From a checkpoint of a small transformer trained on Wikipedia.
Training: 102M tokens, 6563 steps.
Each number is 128 + 24 x the weight over the matrix's rms, rounded and kept within 0 to 255. Layers, rows and columns count from 0. Numbers have three digits each.

# layer 7 MLP up, 256x64, rms 0.264, rows 22-128, columns 0-63
112125131167141130083113120112076099121123153118172136088150142145125173144112156128142140120059132107139170152088135149128141137135113154120135182143110146130134090109126141102107137150095127
114134168164101163104136142157143126139128109110129117107134075170102149077142145135151114144101145164131141118134143116140136115147128142121136122104149137139117088130109132122076101150117126
132135137063137095141121145120135154143149168114117159148126147140136140102151122145114116136085166144135116131137147151084132105150157133113145119105121086098128082104128125107136107139141119
118151124101151074130159126145115141091134163155090158079153129141110123169132128171142123115134192127101168126106155149101113129098135106166144123090114137060110117097116134166150137124144110
144142135146161079148181089086168136112101128134123132131114116145111096111104117136136121134107113135143136096165135146153121131147136126139146105141143127118077115140127115166105124140082127
150174148143130186138140136121140131094121122091143101085154127181134131122098107116093132101092110130135154125133105126128131113160144120110124112152128118111115178147113133165134132117101106
142121094194123070122150121129126111161113139089147125135090073133113132148138124129120175133140125150118136122136146104133142153148139144134161104113150119135134117107099115130106156141114108
115138137123139144144096160120131109161131102130142138161161138123052137131109099116128096143131118121122159099117134080116109099104182102176124133132131144120146149118136161139138136143103152
089123107104158122113119133130156079134165154140120146087120154122092113137123157108104099176163130172137135121129114142087140127122140106135151109146164125120095154103157097118095127156122165
094142134179141157084129135115124149134090141136118125098123098103125135075139142160163125160083148166135181142131134109100150081130098142129124141155130133147118113123114112131111131143141128
121111124151146119156132121101119135161101126120102122120157151110120137150161109148132144123167121160101152142129126088133125123083136137111071093089129138159155097115158162145096120110152097
105164110155146156131132128148139197121141123127126157141137113116143105125127140097137118126127123125113146122124137077150129136118112109082116126124110128143101137134192150103116107100073159
119114140084160111146124124107137155109098152149140170151169059107103130144130113157103156149099101115106142145176155073158154117142087086146132135144147139104094116108098165123136153134150115
091108120076103150118089127164136160114096099132123150127109129115104126167101112090136112131142123152162173158156079147114134137173155148125120119131129146121099139179136132132158107095112103
112121159138139100127136123133156093138142151060125148133165124079147141128153129184116094149137096126140141149153082114102102133119181101093184124127149145140071121108113132120115116134142099
118155117148086114143156107120096119145112150167120118131162155134140148122133186128136116109134097122131141107165160083105100112114161131085128153102177132062163139093142133114102147115087157
141153131104101131131149161114120127129116148144132129126163121172083151103138124128103114139122155134146127145137084090136129060130145124118175095120133135116128144153110072140142142134118130
105130109131137135172132093142112139139099069105110170112158107142117154110128137129174119139121180168123105115119143126123124129171131138140117152107129117119071140124180137171075125122118106
106121168136110102132122117158149140139102119158068167108104159149122128140106138127175131173103151122115108115137167149139090128112128143102114105109127139091113131107131138146165142096158081
096138111162116106104153140129169111143081107152115099143162123113128114120093142081084147187151147175158115153153121133130148094150095127140132135101129094083162139123140151152116139089127140
133105146134123091134133139163102173094091110157159112133112115090139143136078172127108144102130130146178123129159117119150177152127132140094129109111169096152101149116155125119078127102141080
130133077116149190137151135132135122125141119135115134107162120113106171107123125132124137139144082121099146086116097077111146118187117110148145168161160110092107135126112131144097116131130150
147121175114140098123099092132131142113163113152137097172147129132088119129140132107075127153148147160152171141139131102123141175140124115116081135088126132150127101111124131120137092085106172
133125120109163119118169183093095143091147128144125130131129139102123154157122131153186087080129156137122138138107124128122100085142134123129165103116121081137133115094129168104136198121094119
105105124136111068104136128163163138121109166133188087151087100129109142118122184159103149176154152124110112135137154151126129118121110060123153091140141092121149104152131134112126163124125133
154107107114169129140122081178127149128156153113142106122094108104078132109119184128136110140141135150125111144139144194136094134163132118136123135157101132135124132077136106107128163114142085
106162135078156100109142132148099127166161127118151092099111091099084162182164127127123135086141130149073113123109155134146140160135126075149156125170150107093127139133121122104137186128125113
114120103187151077136118141155074144142110157126119106110105135111127137107166116123125138121137161162119125125073135132123195121111101124134117103152158131142104161139116156147103175115121155
149107099143124129115136118092112115154085129153167123161170184120129115124104146104114125088093155151088174145113159148143122108112154158140116112102117142113094133139132129147135127119104136
132136109139079123135136142147149099088106193138105130082102135162122146145133122130153149101144111123089080110142120149138114142143162107099104112127152154119133129141153113142143152138104134
124189110137114135122136153140135098141136146134161114151084157080086105105072143115129102089138135109161124124122109096136132144128150194129148115137136141161167102095110106123133117131136141
125113174118157099157149144104166111127141147132132143121126112083149137118139133160162113153136152118162145116126134098074138090102186083088145123140083111129143097126127126105120113145125089
136118082099141138104145136142111094146140168120113137155165132135109131134161112114149102122136139120086137098098129128146147123122170109124158138137115103131126133115102142112133131151135151
112146116102110187125090126119147173109101153123140144117084093134154129154078132156133109097175143125118153136136124161153117107155135113127137122072113132133133128127106109151190041091113154
109093153118125099157120141165120155115087123122143126166136145134141156160112160113084123115112106104117071120147111127144139170113131158062144163146153097150121202114138113142125136138133090
161089122118162122143089170201115141082119139127156141112137104176114138133149157133134095118101122112109169086140091149111131107157138102115106131104125153136115144117086129126127123155141159
129125098170134162143122149119114114163098103149105147122123105148147120121130126095118082181117148134151184121135090120109173135145125120087078104123132158091117154149121156131136098117151130
155146115142144107102171155108127118110137147147081126128132124085124149131124145173142123115163131113103152094154136131103142152145104152068134127104154146136158101064084128130145146129161109
167152146114077115126108178164154133123134124146157156110119163140170111090110095133104135143145107145135145119164132152119114185142152120111126128128148148118137154112108094089088085085097098
136111122128133155128146138094187081137133128115140117169120168183143138148109110139140089096124138177116122117072182151101113147122102179099118143120118104153142090122152133065158097111126104
143129084097169110115153159174131119170120134136126179143130114135114157069159100148126105130104124180139123111132134124092154073084149141155125101168156108150091101107081138119135129132119128
162143144118145092141103115117144167133136129144073132136118124107123111124134170171076096158112163141141124101102131101141148194112145141137124097104136086157168130122135121110129147094096118
111083127153160103139160109104113139086129144137130151116120102153131132137174151094129090133155162151125158135133131145174113109093053146113135137139111122114136103120104138129119193095128118
083107099041115142137113155187129109164095144087137124128078123125162121156187127140154086148170144110137111140132121109106141144163128110133128141144135095147127147111141131105176093125151133
134114122145097110156142076148095156106107141132125176101177116122132134144159148129120146160165131108130107100170166167106153157115119155119120111122142162115073099090075134141095121153121101
096156077150119137131088134128127129083112124147160144123113120172188150137091136132104151128141117127137169135135092129133107160106150172115144133086141121159139116099129154096120103062138123
142135112134135149131118131139156129121088094145085144122113080120115172120207146156088138173167121111102117112112142121156113160166099118160109147143113107122138126115119110181100149111104110
106141128128168129097112119110140133143122125104114134092157145098115081152128135117124144152139135136123128112152063100139142142125161129103116140140170168114136123109122137164145146089140179
129118107151178119104128074113154119149098115178129164153137147124126139114091162133134146140110184199115094134138123142173118173095106125147121126122102120126082136111073107125132106144138131
088139125126072086124147114126156123099109113130130106122142104109098145149095148119144146141118124142113134143144153158138207111133141141109164131121098116192155122095136158142167121113112132
122156133118117109057145146131163109138119129117126104127088133091126133101164174135132141151156112141105112100126116145183118116142121139101080169192119110150135139141131149160101100090127107
092097139106131110109180151123077135094122158194092135172153100119089134163151103110105082127136153122151121109114149114149127167152131095113151131084102155140121104158100182146181101129116128
100122114136155141160117126151098109092097115154153167140137124129134133121171096105170099128108127130112143142134104095138077122139133103173159132179165117095059063142130152120156141118132157
095121119098166105121120152163137164171148142082091100117086128130116151109117145162105094147129125193166125104142118102088187122121138128077163121103145117145140153166088107119155129117118118
112140138121135128128141076100116120131124137131155087103094167106115096102129174159103106159143110160146152113163109130149157160158124103123091123126099174144159181094162093162139104121103102
107096129134129115139126158171163113129080181133134136100158102139116100114142131121116163085104133141106151157147117120118111144119117171117107156121107153113148117105164123133117121107157145
139125123097108103132137129137132157141103139158176155151122104139112111157079146123130111107142100127128055107152159112100146154184148108093136140107109124117160127152151126115127142084117139
143143088162142106101159150095133130156128142127122157146132134159109115098130094110134118128131137154142117150096153125167094107145116136102112123148098105133128117139142128207091139106118130
128118118091146107146111161134120126138113124120172127175136157101105151151082108124113147141135135172157130105163147154142132122099099147135149124112167106139099097104095091073135154128113145
109109099085134120158139162186159140178120126117115107114098146126116144121117117149124114161116152117144153160131120134122119079132098136130111145152096064144095144135166176078129098118139135
124111086104146123118132154094101133145094143140162155093093112150102107128146133115151128166106082144147129113143138125170136129155128095133109142168147128116119092086118161144139126127164146
156154156159117160113141123099106164114142146137127186087155090088116129130081114129114103162111145152165145098141121111104183133145142125148110131137146132115099152118128075128089166112103112
137129094118086078141161109141153117091104164147113164171114148148139121196145116134110117118145159132112149083138105135118145123134120117107088110106131134137157137111120156126166106132115087
110088084168107140145162103161137082112105169114080108123092153131160136117190124137095115138111133142130124197171135150153145121125123140123104134126128087125138117097107140114156111139161103
100147124106125089113118112138151114187124097125155135116143096100123149141133138187134082126101163093130096114134107129118153165124167173104131126152184113124128094131161108130127140140123124
133116165140090105122157139145103084109127118130154144132127195098143161138109122139138132148139110119106150123098144134143112132106125100104143104132159118171124142117125151127091143139075142
116135106098104103117122144135130133116098113125222117150089114136132119145113110139111143121171146131126133119142066154179158183133110129128124139130115142119148130122118117166139112106105145
123128123098143167108131130141122119145087161094145146086121099110146122147096112134173120102127185146101152141153091117109142118148115132115102148129142125106138153126131132162106133139121177
134140105126145108133167153115165129092158131116155153164124184111126125089137125131138073103114113145125128138102148129148098119135158111116116108152135084078126126113108119113134159126116144
123069144133137141139129113102163146112153133148144118100177188154143116157122109118143068132164119127165155109111142152128098062126119132134123121144135086137109109137107148111160114124109117
123135126088160149097139100146144130108091113148136112130151160124158130157145104139112121138130163149126118095100173148180119124152156100161117084090114172097136106120107145098103127128078133
157139123128123132105146125098100124108082135104145114139077135141094159126163127167138120187122114111121066141146159126143104128133133134105151142138114140120130093107154151125164140134112093
146119086114124145148175148121158155107106110132111134106086120167122149132153135124127067104081142135090158124181156125181099109151100137103146122149132115107124135105164113103132149102137172
131156163147132097098130118112132112158155169120136147170162131104106154146122107123127106123155107113105131118102126127146075119093170114094100163117147093095125144107170174154114138130134131
134097139112161092127119113147121164146105141125109092091152128148149147155145096153167149153100158114121094146161133141131123123122144096132126118137134107141085174105114148162134093101131085
102131129154151155116130102120126143071125152176115182117175153128139157100113101130150104152109146117142116103154102136124157095136135136137054121137093119106165126106115123106165115142132129
117170129135132095123113110124173116131148131125163162131099102108116129135097154144142132147129062082137101150112163147165144116131118120126134141190124068122129095108139127141138132114128117
102172122108125092159156141137129144082147167105181149118134141143170132123096106127121134101105130142120155100155103129156153113119161091103080132126120129144134138112116108130121189104113120
079095162122141168094149104156120143150059126087110096130124158152125158130145141112115156140145118171116148120107144149154173110164121112122096116103107141137141109151100114088126107136131145
161125135137136154133099120134152115126106128148107096161162117080113136181161144104105145130170123158105132142136127126113140075149086163083136123111162129100137126113130132140069161108114114
100112149106119145108131119155137149143128113096142146151128165156192144169129106145114137136148120103100118099111175085126129083157118136129135095125123115137143120096101147209124098124114110
122147146119176101121126142153102089138071119127094094097104153128090139152132188132120126154129135096133148160086149076104148133141111145143109129109126118132106140104123141156104175144180140
133129169146146123074114153107135152101059047119115141116109160127149148107171121094134098169143133098111084166104145156157157153159122113099117079152144107150125132116090139158124105158135149
103133167144137151105143126107090131112121148159161132118134134145151136110123140133090159112149116134113126116159117173129117137145099136071072133136185088125151184123098117153106107120112105
111184118090149131137161128141134146146090145159093071186161110169123159153130122111089120135139092106061117122106144152118138122150111112106100169115140121132105110164130137154114115142139099
143144111162141146088116128162082138179130122121163140145139162136104153157138121098118139160150084125109123072121121118146130113135125089119119129123138107101109102138127146144141133113136157
078169114131146085113163155129102101087162124138139135168129120081084159154098129117106129154092149108113113133137153134134104140125173075132111153123097104134147122158186163113121142117114135
131173095138147136116160101151141138104155108116129096139119087087117165135127137189135121135140118127142122153149119104138137164120145097114113090161134146103126127119103095118127142115126112
139147099131154130140153083134171109131107102078137105159091140122108130116146169142133063114112130112132148101111119108168173110108141145149125110152153094154160151090137117088178142112125114
113134123144164158133179122112146155143151117091117114129147168127091140128105123090114164117118135148125146151117129126149098110113150131094121082155135141125119122136164097112129155106083158
097106150134118152139174090154110136182105104108164092117140125171111144152070089138118127132141109154149131141122114063106149179161117126107097131111151155129153086133125133092127086164141126
139082128176123143135114131129143150115110120110128065152112151112133109087089098155098093122166143159126103169128161145136117153134122147134111109153100134065138130166105126145140118123149135
069140116096137111153117111122140135124143131126132138103115138082097151159134092132085127194158146117170103141180099120090160120144123118100154101114152141138151133117111152147137141135128128
127124133116128128148112089175122134144131148115140138106118133143104160155152072092111102121146136144105162119094105144122120093110131171091168128143129124092148121126139150123166141097172118
113088140086126114142123135146129124129119111158137129113131193119128109135132124129130120163103104111092161114131190128151096128138151147123123134132111139108085116130144149127148117127166099
141152166135137133159172166113138115137085144113141122156157092111146121158129088086129100138086152102118113138133140150148125084116120140090155121159133117077082102120122175156109156146097134
090104095133127109159139156130097133120101163126154115151140126173124126159146157144126152184111135130114118111093140094143121070137113093135131120124149123163148095147117130156102147131083123
132120082122131124129119151139091122099124137200123117115103126153145124168147073121077135195106138131139153120153131120126132120127131106144157120091135114138144069092164158125133145110161118
112162134105146109087146142144100114159152139127141118112147130151107142146116143115131138098158113086085130131086158173133080112160122118100120131131108102110094153140167163164153159131101175
140102163119133108121115175093154132148086134142103165141127153139153111117135099167106073134123161083137128165158139106069152105148173112121146107121098146163096111134104122127077109160108122
105135121131100108104114159122103119146087122117155139115089126130121133161143087177109134114175118125127134147156123091166155136132150123129119097128126155103114104111091120146132186159152141
133136177125116171102154131133133151083112140105145125130122156175133148132083124089095122123124102126144125120162152149159162112152085141108149106129136101099132165110150136122121109101120134
093132128130107088131105133127107158172109098108128099104151096136106136153116120138111125137182142152117140167127133137134148114100132168123128095102172118062157135152140147099135132132152132
100166133164109107080093106150120124114116122131151139143126125147107128108128130131084144188099179134120144150091167117178156148165099105145163146077121113111105093143155144098141119082162127
112139156092137182105148155161131100158138155132117149111131122145103135108145110147148133115090138094119138117155122111147165079124161128145093095159148124148129125085126123141105141169102095
145136163116139133171111184136120087127104127141076139160095125119107121156121104105151101138116166160141176158160139134109115088082100204117136091133151112127099104124094100125133115155157117
101115101124145115123149141122071116146092145108143103134135159115097132142148157074174126086164128167102114158148114170155146152096107117106126140149164119121142092093116118149103176168113131
# layer 7 MLP down (transposed), 256x64, rms 0.0656, rows 22-128, columns 0-63
135152117103125158106140099115103109099157127136163118101120078134136124148153123104130132124119130071146113121170119163137131121141118103149145104159166149198097137119142125168137077106124154
117126171121136116135110103110119115101132141133150129134104172113159155118122083125104157104132137128163114097139164148156114152130122101123118085168136089131145160167093128162128157119143104
140143099111149130142120116120151106145132113124111118147135164101127128123153114107147175116107108116157104134104100125154110162169094119166142094097116142172128137137117181130100135138117109
134075121137117128131141130164145123094138146146102125185084214124118104096149121160119147078098099111100137162139109132135130155136088121150137098145154120143124130175134101125143130117136097
130074150137124108133151127160129124170171123114117117107117113107154132139114117090112140117142086160142105117125131133106126112137164130141131092119173144136143129170155120074095147124113157
140108117092154139122119135106114108138161171115111109131136144100123086141157112123159130147100155138125109112169151138127128145135135081138158137113121159128123070113146156079133145102140121
099107142169123154102136120114125109155169128129166143089096095126144144132129101120133173097137085100154131149098157156152141135129122127117132126122119147142143125140119106110130124129125130
125146132149093075097146116096125137150109114125125130120125153151159123132157139169118161100101145107136138129156139178154125105142129118109099116129123119117130148107100144139125061147132161
144088144122138159099110137122153107144131153167123144107141115194128151118108169131148131157105116094079099114116134127103113127138154081119169135119086184060081148132169149094178169105092152
105138090152149131158140112086134147131110108168141132148105086127159177124136149087104137128156124143115097108114109132127106114116123150123099138144138130067158164122115114194153141146182090
121129133123142118129132119126134133164119101154134143107135141155152133124141137123148080132117054117148109093133120155106139120152091109093140141150085128106125135141129100123157136133136160
164085122148166121144147148135131105113140120082098107159173139136130168097153139140113141068141116136141163159124133130150132110062105134139094127101163147106109145133132127131101111114143104
153162131132129133108124116125124145122172115130153083088116119108128087116113173116142137139129107164101110158107148164122132149135154139136117103125115131120142145125157066102087155094138130
170113114115157121106150122095126143137144107103124166148118124147142174134101171160139122123109121090135142114147126128111123147076157089133145137096108128076146149127150089154075114145132118
119166135102070154087096150128137088140145145145111125145128127116082107128146132117099160123111147162123102128107153152129121177182131143141101122124141128114155132099144138080101164132134141
091111157148111129138141157140182136082129117105144135132130110155150122132156095122149115146158128117131171135089121100110173145088093123129092090131125090141133091107123154138146105154167122
102085122119125112102148092119122115140128135135113148129079169124167098120157121108127131132138073133139106115131140145136141167136128107117129169138134145170128148134153140090141111136110130
102155100146119123100153124112148122110118120166154137114115103134144093160104139119147128124181143108137121116098083160148130151169142116142157122142119114125123152168072101099173101109096138
130118097135155104131118139095122111126150144106128137140103115133138129150161104172119167044133150147145135144105119140123103098077114141137089153134155152148142141136181089149140092122111086
126103190100184111101140150126142088204150133119091121136083093112130144094097113125172117130138128094106119140100126101165127144148132132174137109166143134141128122128106123131106105134133114
179117143138162161139111155113145103135138157127146121154132163160141131078121129109120154163145131123124113128151081093144088145124138102112081123166062123107103116154157135105122139104072150
088149177116105096097121079114126125147127153139110131144132170108126115148117127129136152131119146144155111164132166171127127122104124132127107118104093130181159124125111149100176114106134081
171137152123080124129155111157134126119183115148147137137074143088107121098156108071143128100120117162135160090126103136152149103126119129143133141130146117135129127098131091127102132144131144
129140158153093122122117130152162128144116100076121137086142070145144123115137146103084154182112113189117131120138144139115133160102133118123106121117099166139163135128135100145098115122122150
115082126161105141179115138151166168102141087148076144110151091165108083101132156102126139159093074113135113139150124161152131144144128117104142143113118096142171100167124154131109082107114180
078116146134106133122138078102092115119103147118141143105147181118175124149125131138132144094115123126154117129145191116104155140097108113119171131126145164081103135170120146126120140135138100
141115137151127124106119127111144148092120128147108128148158149121128121094115128096165146176110159126173140164173111115115119076164123164081100149072086145153112118129130157133111111123117148
104139117144122161126140089103106097147144123169138152150126121139139129138092169170141092185133117078126155147126132148106084140111113134122126149086114151148146100144136132108098105169110101
112128136116132146131117124142156140097168103097127101114104115095131131137132106116130132191142110114125108084103133124137110074125178119161127131159137135131106127139171108155122139138190142
139119123120141115090167124135116121138133091115149131155128148118147181119133099112142136112103118143141168146140102094084141119126078136140171150123154135133116113115105151113093134109155115
125150154073155097133127188127153164154102130138113105128130110141167115088129101106167114145130143150096098127125135146120142085123154117175114185126099115167082130127118112127162166096094100
131136055133095103133075111130127148096124118118161137138111113096107102109111124105120140091137126145120124130108149154182130116130131177122114117138162142120158149137110143129134139105185145
121148123107088125128130126127157151113123095100111095087149132112166137151097130138151168133142161138145122132147124149115107114130112151115109103100152130131154119139160142121148131096110141
159159132160133147119091143133080152170155112100177149124082101092146161131123104105120130158128164108118138125099134133153130076113108131127080115103154145145117162119127121139088095155110179
150162145141143187164145087152092170092169077144142107127117123153150101122104136100144141099145115124189113121118090108121113085160114104101126116176157105117081135113151115127145126104149139
166111085123105130122114167142150117096149093103169193152125111063118128148147159119157091122118092134142130137147080166133109114190124115118143126093115149120123122126084142162150096093132143
175132154158126145132141140143124120192146084130107123096164144101123121158073127149163156099149136094125110085127113111113135091160127095108110106132120163092146106144109147131103127087144141
129182114171155146122150134148071120134165123127113126126132112105138151134134135110136182138104101164133154108116143126101136143118148151169077125070098150110085118158105148102086142103103128
185156115144108114132096141159108110108137079131132112147112144143153104119102162089188137149144125109081137168108140130066133138134149148118125180112141112138137127138106071172157105132127095
099130084090103131117129161144079135151124173112155090166111099147143139147120107145149125127111173130130108154172098124087157153133107074128122109107102180147089145088118183145118160150118149
100174090155126130162159104204109145130128167137133123116097153089066144136117167145102136090077148102118119117132130153095143107167135109129139123091191120179155126141128154112081105164103117
142090134136187143092109133134110146167132125134106137128105153097148102122166150066131105156126105064089147141107147102125118141114169124150180112073114148091133124169150132149103172146122143
130082124124095134124110152128125121123122127096153135137070127150103158130132128119106110149127082122151186130095099119111144149130126130123141175099175156151133120172109131126154129128148124
155102152066146123140123104098132128116132171157119112104087147108170166134134122098135107129134118153150135117109148133126097111147109146158080173123128146135065108105143141124130124197156120
103157145140111147149122095135127115145129127115143136106104105142139178123125111070102140110166082185132099137118117111198148112118134116114104202131143135137138141108112105052168143162132107
116079106165126128057136145120142154103103076113156164133084114111163137117161090137166121135107132173130111134117098111132130144128075151195120127125148151179115121126122153149138130085119158
113184132142147159140124141117128104175160165079106115126111098109117113133133124088151121145147089126178165131120134108124088076123109164111113138132074124107164089120144148128140140135152132
112143111141127130123176161090128114105130153163116116138115132148159117089145120123125123135083104117137131131093129160128134115092162137143133126126132082152110158135115132143116123165121123
142117141198120129073165140069135085114132115092150130135167086114130126113118116125122144136144114135166173133164103141147148169108107116145109109173159100104085143082103092143134119124166139
184114149086113163094126125136125108127166140119083074138135092150087142111126086105103110147123138117138102106114096134127197108149122166147095164144112148157131109123119160138123130148135168
118088101173124140188125092090099136120106149107097151105090130186145103151170154113157157096107123123146152125163142125114148128137132148108138119105117128091096081175163120094159096146120154
115140098158110139114128156173191163153167116091137140128129130149109110105124162142150115162125115124110135131101174161119123099082103124131103132149149108089142116123124115070102164130093115
191137123102114162173161171133122115141146113139130064131127129125142083124137167082115093138129102152106096088141144140113128132145171130114176121133130095099110128136127064133129144096128159
144142139116129125144110064167062121119130133201153097098146148111135119152119119099116150148079132113088162108138080147113156107121182104146148129109153103152113107137124116156146161130163136
082123144110108120165110108097077097101112101134155138122134142140183152104123143128115123096114173143158153157167083142136151148074137122202141127118128155121108153134147165081123116157102068
113078167137124131160122107147142138162150097117093140144144114157150160132097149144132127099128096141132114124114161122152107108118133117153135146108099132123140128104117135130100127080108169
063096111131133110155155112137146106111137143093097112136112124094139112151150145117148114122088136115158121168111157096159156124124109148197119100156182126118152100149124151138101122149144089
114099145111125120156160132113103155120142127136130126127116119097107131143130134139133133102114092151145122118129128126121163152115141130119160137143120150124149105135096106099186114144161155
116137152109108105145136130118152123124174139118127081149120137121094128135124134140136145113108095118109094124130182153189108124120098130122092120135127167138116133149140112097128128153159131
083149176069129124153131133130170146102143144097147147088111142144152104153113076096127147112115140091144167122087137165149060101146160159126127156103117112078098132102157155102132138140127162
133116163134117162121116133134158120137160086138100115126119121179163116123100139142115161111103137121129112141092150102081109138129130146116098108100156127135172103170118116136123161128144120
121133088097110120128121087156119102180123110162106079176125150098146124085160106098163106168142109126108128127121133124143127135115191147100180163124119130073138119145135124134144129124115164
114183158145139118168112123117138152134132117143093128159111148150103133106145117131103156087112118096235107128155137158086119156124105138101116141119087108134140160110070134129141080127206088
123157144098126106111090087110174150168125067153125164105110116167127155102097132146145172121096117118165148127131126139087145139165144100128117123103159109161129135105140139144105116119127118
132134121131138150139175132169111126119165130142104102146132133146145112137106161101102108151140050097112084077152127153090143117123106129159127160134080172134127127115128116133124144117104132
166143130132086146176128112140163109115117105121141125134127150137119134109133102119127140146150106126112109114119074137103131144111086154132123130141112150112119177151137134115130122142170116
098100102169128119145136104085100119157134118157091156150117133086148153092129105112120145111153145131130158160131111133127142109102139149120117132146148099108137156150118100121145128072173142
120127123126143132097073115143142103172156125131106147134139127130108142139132139111157125091102095143142110137103135175114088075112175140114135168138123152124137109109151132136121163147100122
129148165104122172145111126129090109095108131151132093131163134109146162161146119064129125121174123089145116142162126128123137118103099130132116144138115162117120105157087124135122137111165120
147142118125117149111143135118140136130127088074089136165143061103102147141141143145114158128172121129083134149125143116109134124110097099144141118092140147121132166152139123152103174098158128
131143149136146164133120105125123156101143121124083099077109144110136112139121131045154171119137113133127115142103148144141125105077131130135117129137157167110162134156114175118140170132128095
122076130113140134125133146137144101101133133145117116124098142097146151123112081156159134168110130115141162126071077098096126113149111170180114148150172116173122092137089129152165119155124108
149107117099085096140158122073131130100126098131125107148151124101115096135174136094133124100073182136157190120122149122182115129128146131114102126123177125128133120163130149146166105136146125
131101132117154129161120156136132157102107122097103081114098153126134116147125111122101149135104151159147129105157147129128178125130074108201129090125122140125135113123092141147161103138098144
123138129117128135160153125115135110095134108138103129167130111148114145166127108118118188074135138112144049108110129119129136170132122139116134161131113163161149159122139103122111119073123140
134062176152144169117085143125165122118068185169143098104189144115162204081102132116122138120086118130106156139123084134141171133140141114149144079058140086128143113112165130086074102118148169
146152127116148157120114174139136109116164134099119115124138097120127121141122161156093124141151136148115122125112106129106164112120136121135135133077081172105129111130127123103129131154157102
123118121140117126139107172130175082170136121081122123114143125130098190148140104140127160108112110079128140129140101135135140151129156121101087159113147130099114105145095148150141126127165096
109136118130074126130163109118131139128103147188122123139072114095138135176119141135112122125121163123123134116096132119129137151072139120130112104105148100141129127159192124120127159159168112
141128123111126103137143101113134169117142121120138152131098113117104129152120116124179179086128079109128091137097139152132161085125114134163150131118128126138159152154127149099135133121153118
131123127132198131137128135116147121095159155131152107150158123129109087142135154131112114073117099100138130095153137138067110117103135140168135136087113171115171137137157132101103116091142130
191121125142139135107140106101112137144091138142105131145115147155155131133155140111099119115141127114102162098056115125106119154122149095137176162075137122135127104113129126145104174166130097
118106094129153137115095142177147129111131173138128122081162086094092168128162123167064147141128132118139144102145140154144070143112112129152147145096089108149142148127106152070123113153129157
107138169123136139111109161119147112163166123171149100119107097128137123129116103120103110161089107143128108101143107110170122118151146115139105114129161132114138122195125106121093122125173130
101070094133121086115157094129161127134100163141143122114163114126153112132121191123130151155107153108151102159116133102131124124090140146146162143149129145151128109145127102117075168115134099
133133153171131097155128167107113139131119158126168107121129143131114090139113152147146122091124181118122125094166096121121093131147097136116112121087137149103136151161112147128149138066152089
152115087178109151140150130137164123076127107161105112149131105146134147088112128112095146113141170163106126139135128168122140155110121098188111116121114136155139128113130151129100091117104130
103121063134121114127134138164098098100141121150102164169121144115153119121180146114105085134100164111119124119106145137120114127159136124104130156096118148137110126152128113143100138153135165
134137164137129147093090135167112125106102129149078124121182147127141105133102147123131177130098118140122121109120097165151125125135134121122110166120116147099187122145114136108134124140120147
147117117098099108165086149142143105123132140152107142166072090098152118138158145154114089139151141120107119083140151156117141167129103116158111175126164104122117114123099149121129115166153106
139115162148132133075132138160137154151099124137128101087110147126198098099137103136133081164135169112110168167103105122160124145146109115111123141120139109158135087141158124092121154134074102
138146091153117141120133161116102103067133121136162138135124148149118112147186112119136122130114088127124112096120117131179121140173103062129135103162159118164166143122107156124111126171099099
135111145135109167130102097097142113151102106145122150147132158140142141118170130080153108072121118132101131111127138088134108142097176100140159155122115118097099163122141137167150138120161152
132155117151154145123105086120178163089154118138087127156099092131138100129146144128126126139158117101144108147130108129162103088128125150145125131109113122133129152155066099128110156113126167
099091111143121124123101121118123153109153133146123111140139123073163138117130127145150154104156116148137103126104132141106118098076137141157109176139157145100175146105143100152147139148137115
222111118130110133132142109131139118095137093102150097104128150123147116087157137105117092165104113127116107104157144084190161113136186117132131184121122142141113125129136129101128133126093159
138053105174104093109129106161145132104121106148130142135141121162136113106145161160116110145139109096106141142105080175127150146142125121137136128092106149109156152137100142099128131138150167
130147106128127107117120157099222130128140130115115121191108112130099102106144157124130137140158130143113156146094109144130095178155106087105124114174141091162129136123121125125144133109130111
129062141125166127127118117137136084073147114128105115126133147145162136112138108144108111154131141172139121115154122132109162140137150114138142132102161133148112108115132109138158124106145089
102138159158144146108156131079146135132127123145110128136103101109127104107138156130134082090145180087151085146173147077122166132140132137141085115123108097151130126166109127142117160107124153
111092148127134121115112133106166107130141116107076130156116116149127119089147140119130130121120116082119136116113138132178145144113090129126168130135152150078151164142132159093142126144138103
109125094095128180169146149104094103103177144117138124116151135116154125149123146138153145146144139145091101077142134135135134096116106104123088132080114145133151122158146148129084142106120141
150119140117152121146147096125106132100150130137113155184131118128118147121152112121125101104106127098137123131137119139150106142142127087125167146151078139164087163111102143112132092122124116
124158125147136125127139158139151131101145106092150120183118117151131110102116126113051123149073182131080131074070141135115177151170157132134146080147102080120133133156178193139120165110122104
114114093120164096142094150088112113106119136116101117164121131130110137132130105117138162119152121169142130138113173119129092171120097126108143142115126143145166145158122117124139085134161131
148088138121117140153093119158150131094130149100195121116165120192150152150107135177115155148069133116089137141129159126133107106119126102102137119054106119139115109150155131089117122111104171
128162142115099123120084114134208128138142104132089140127147117120117150108090132151126121124120172140146173135114096125104130145163133139135158128139148131167100135105123144086119127095106115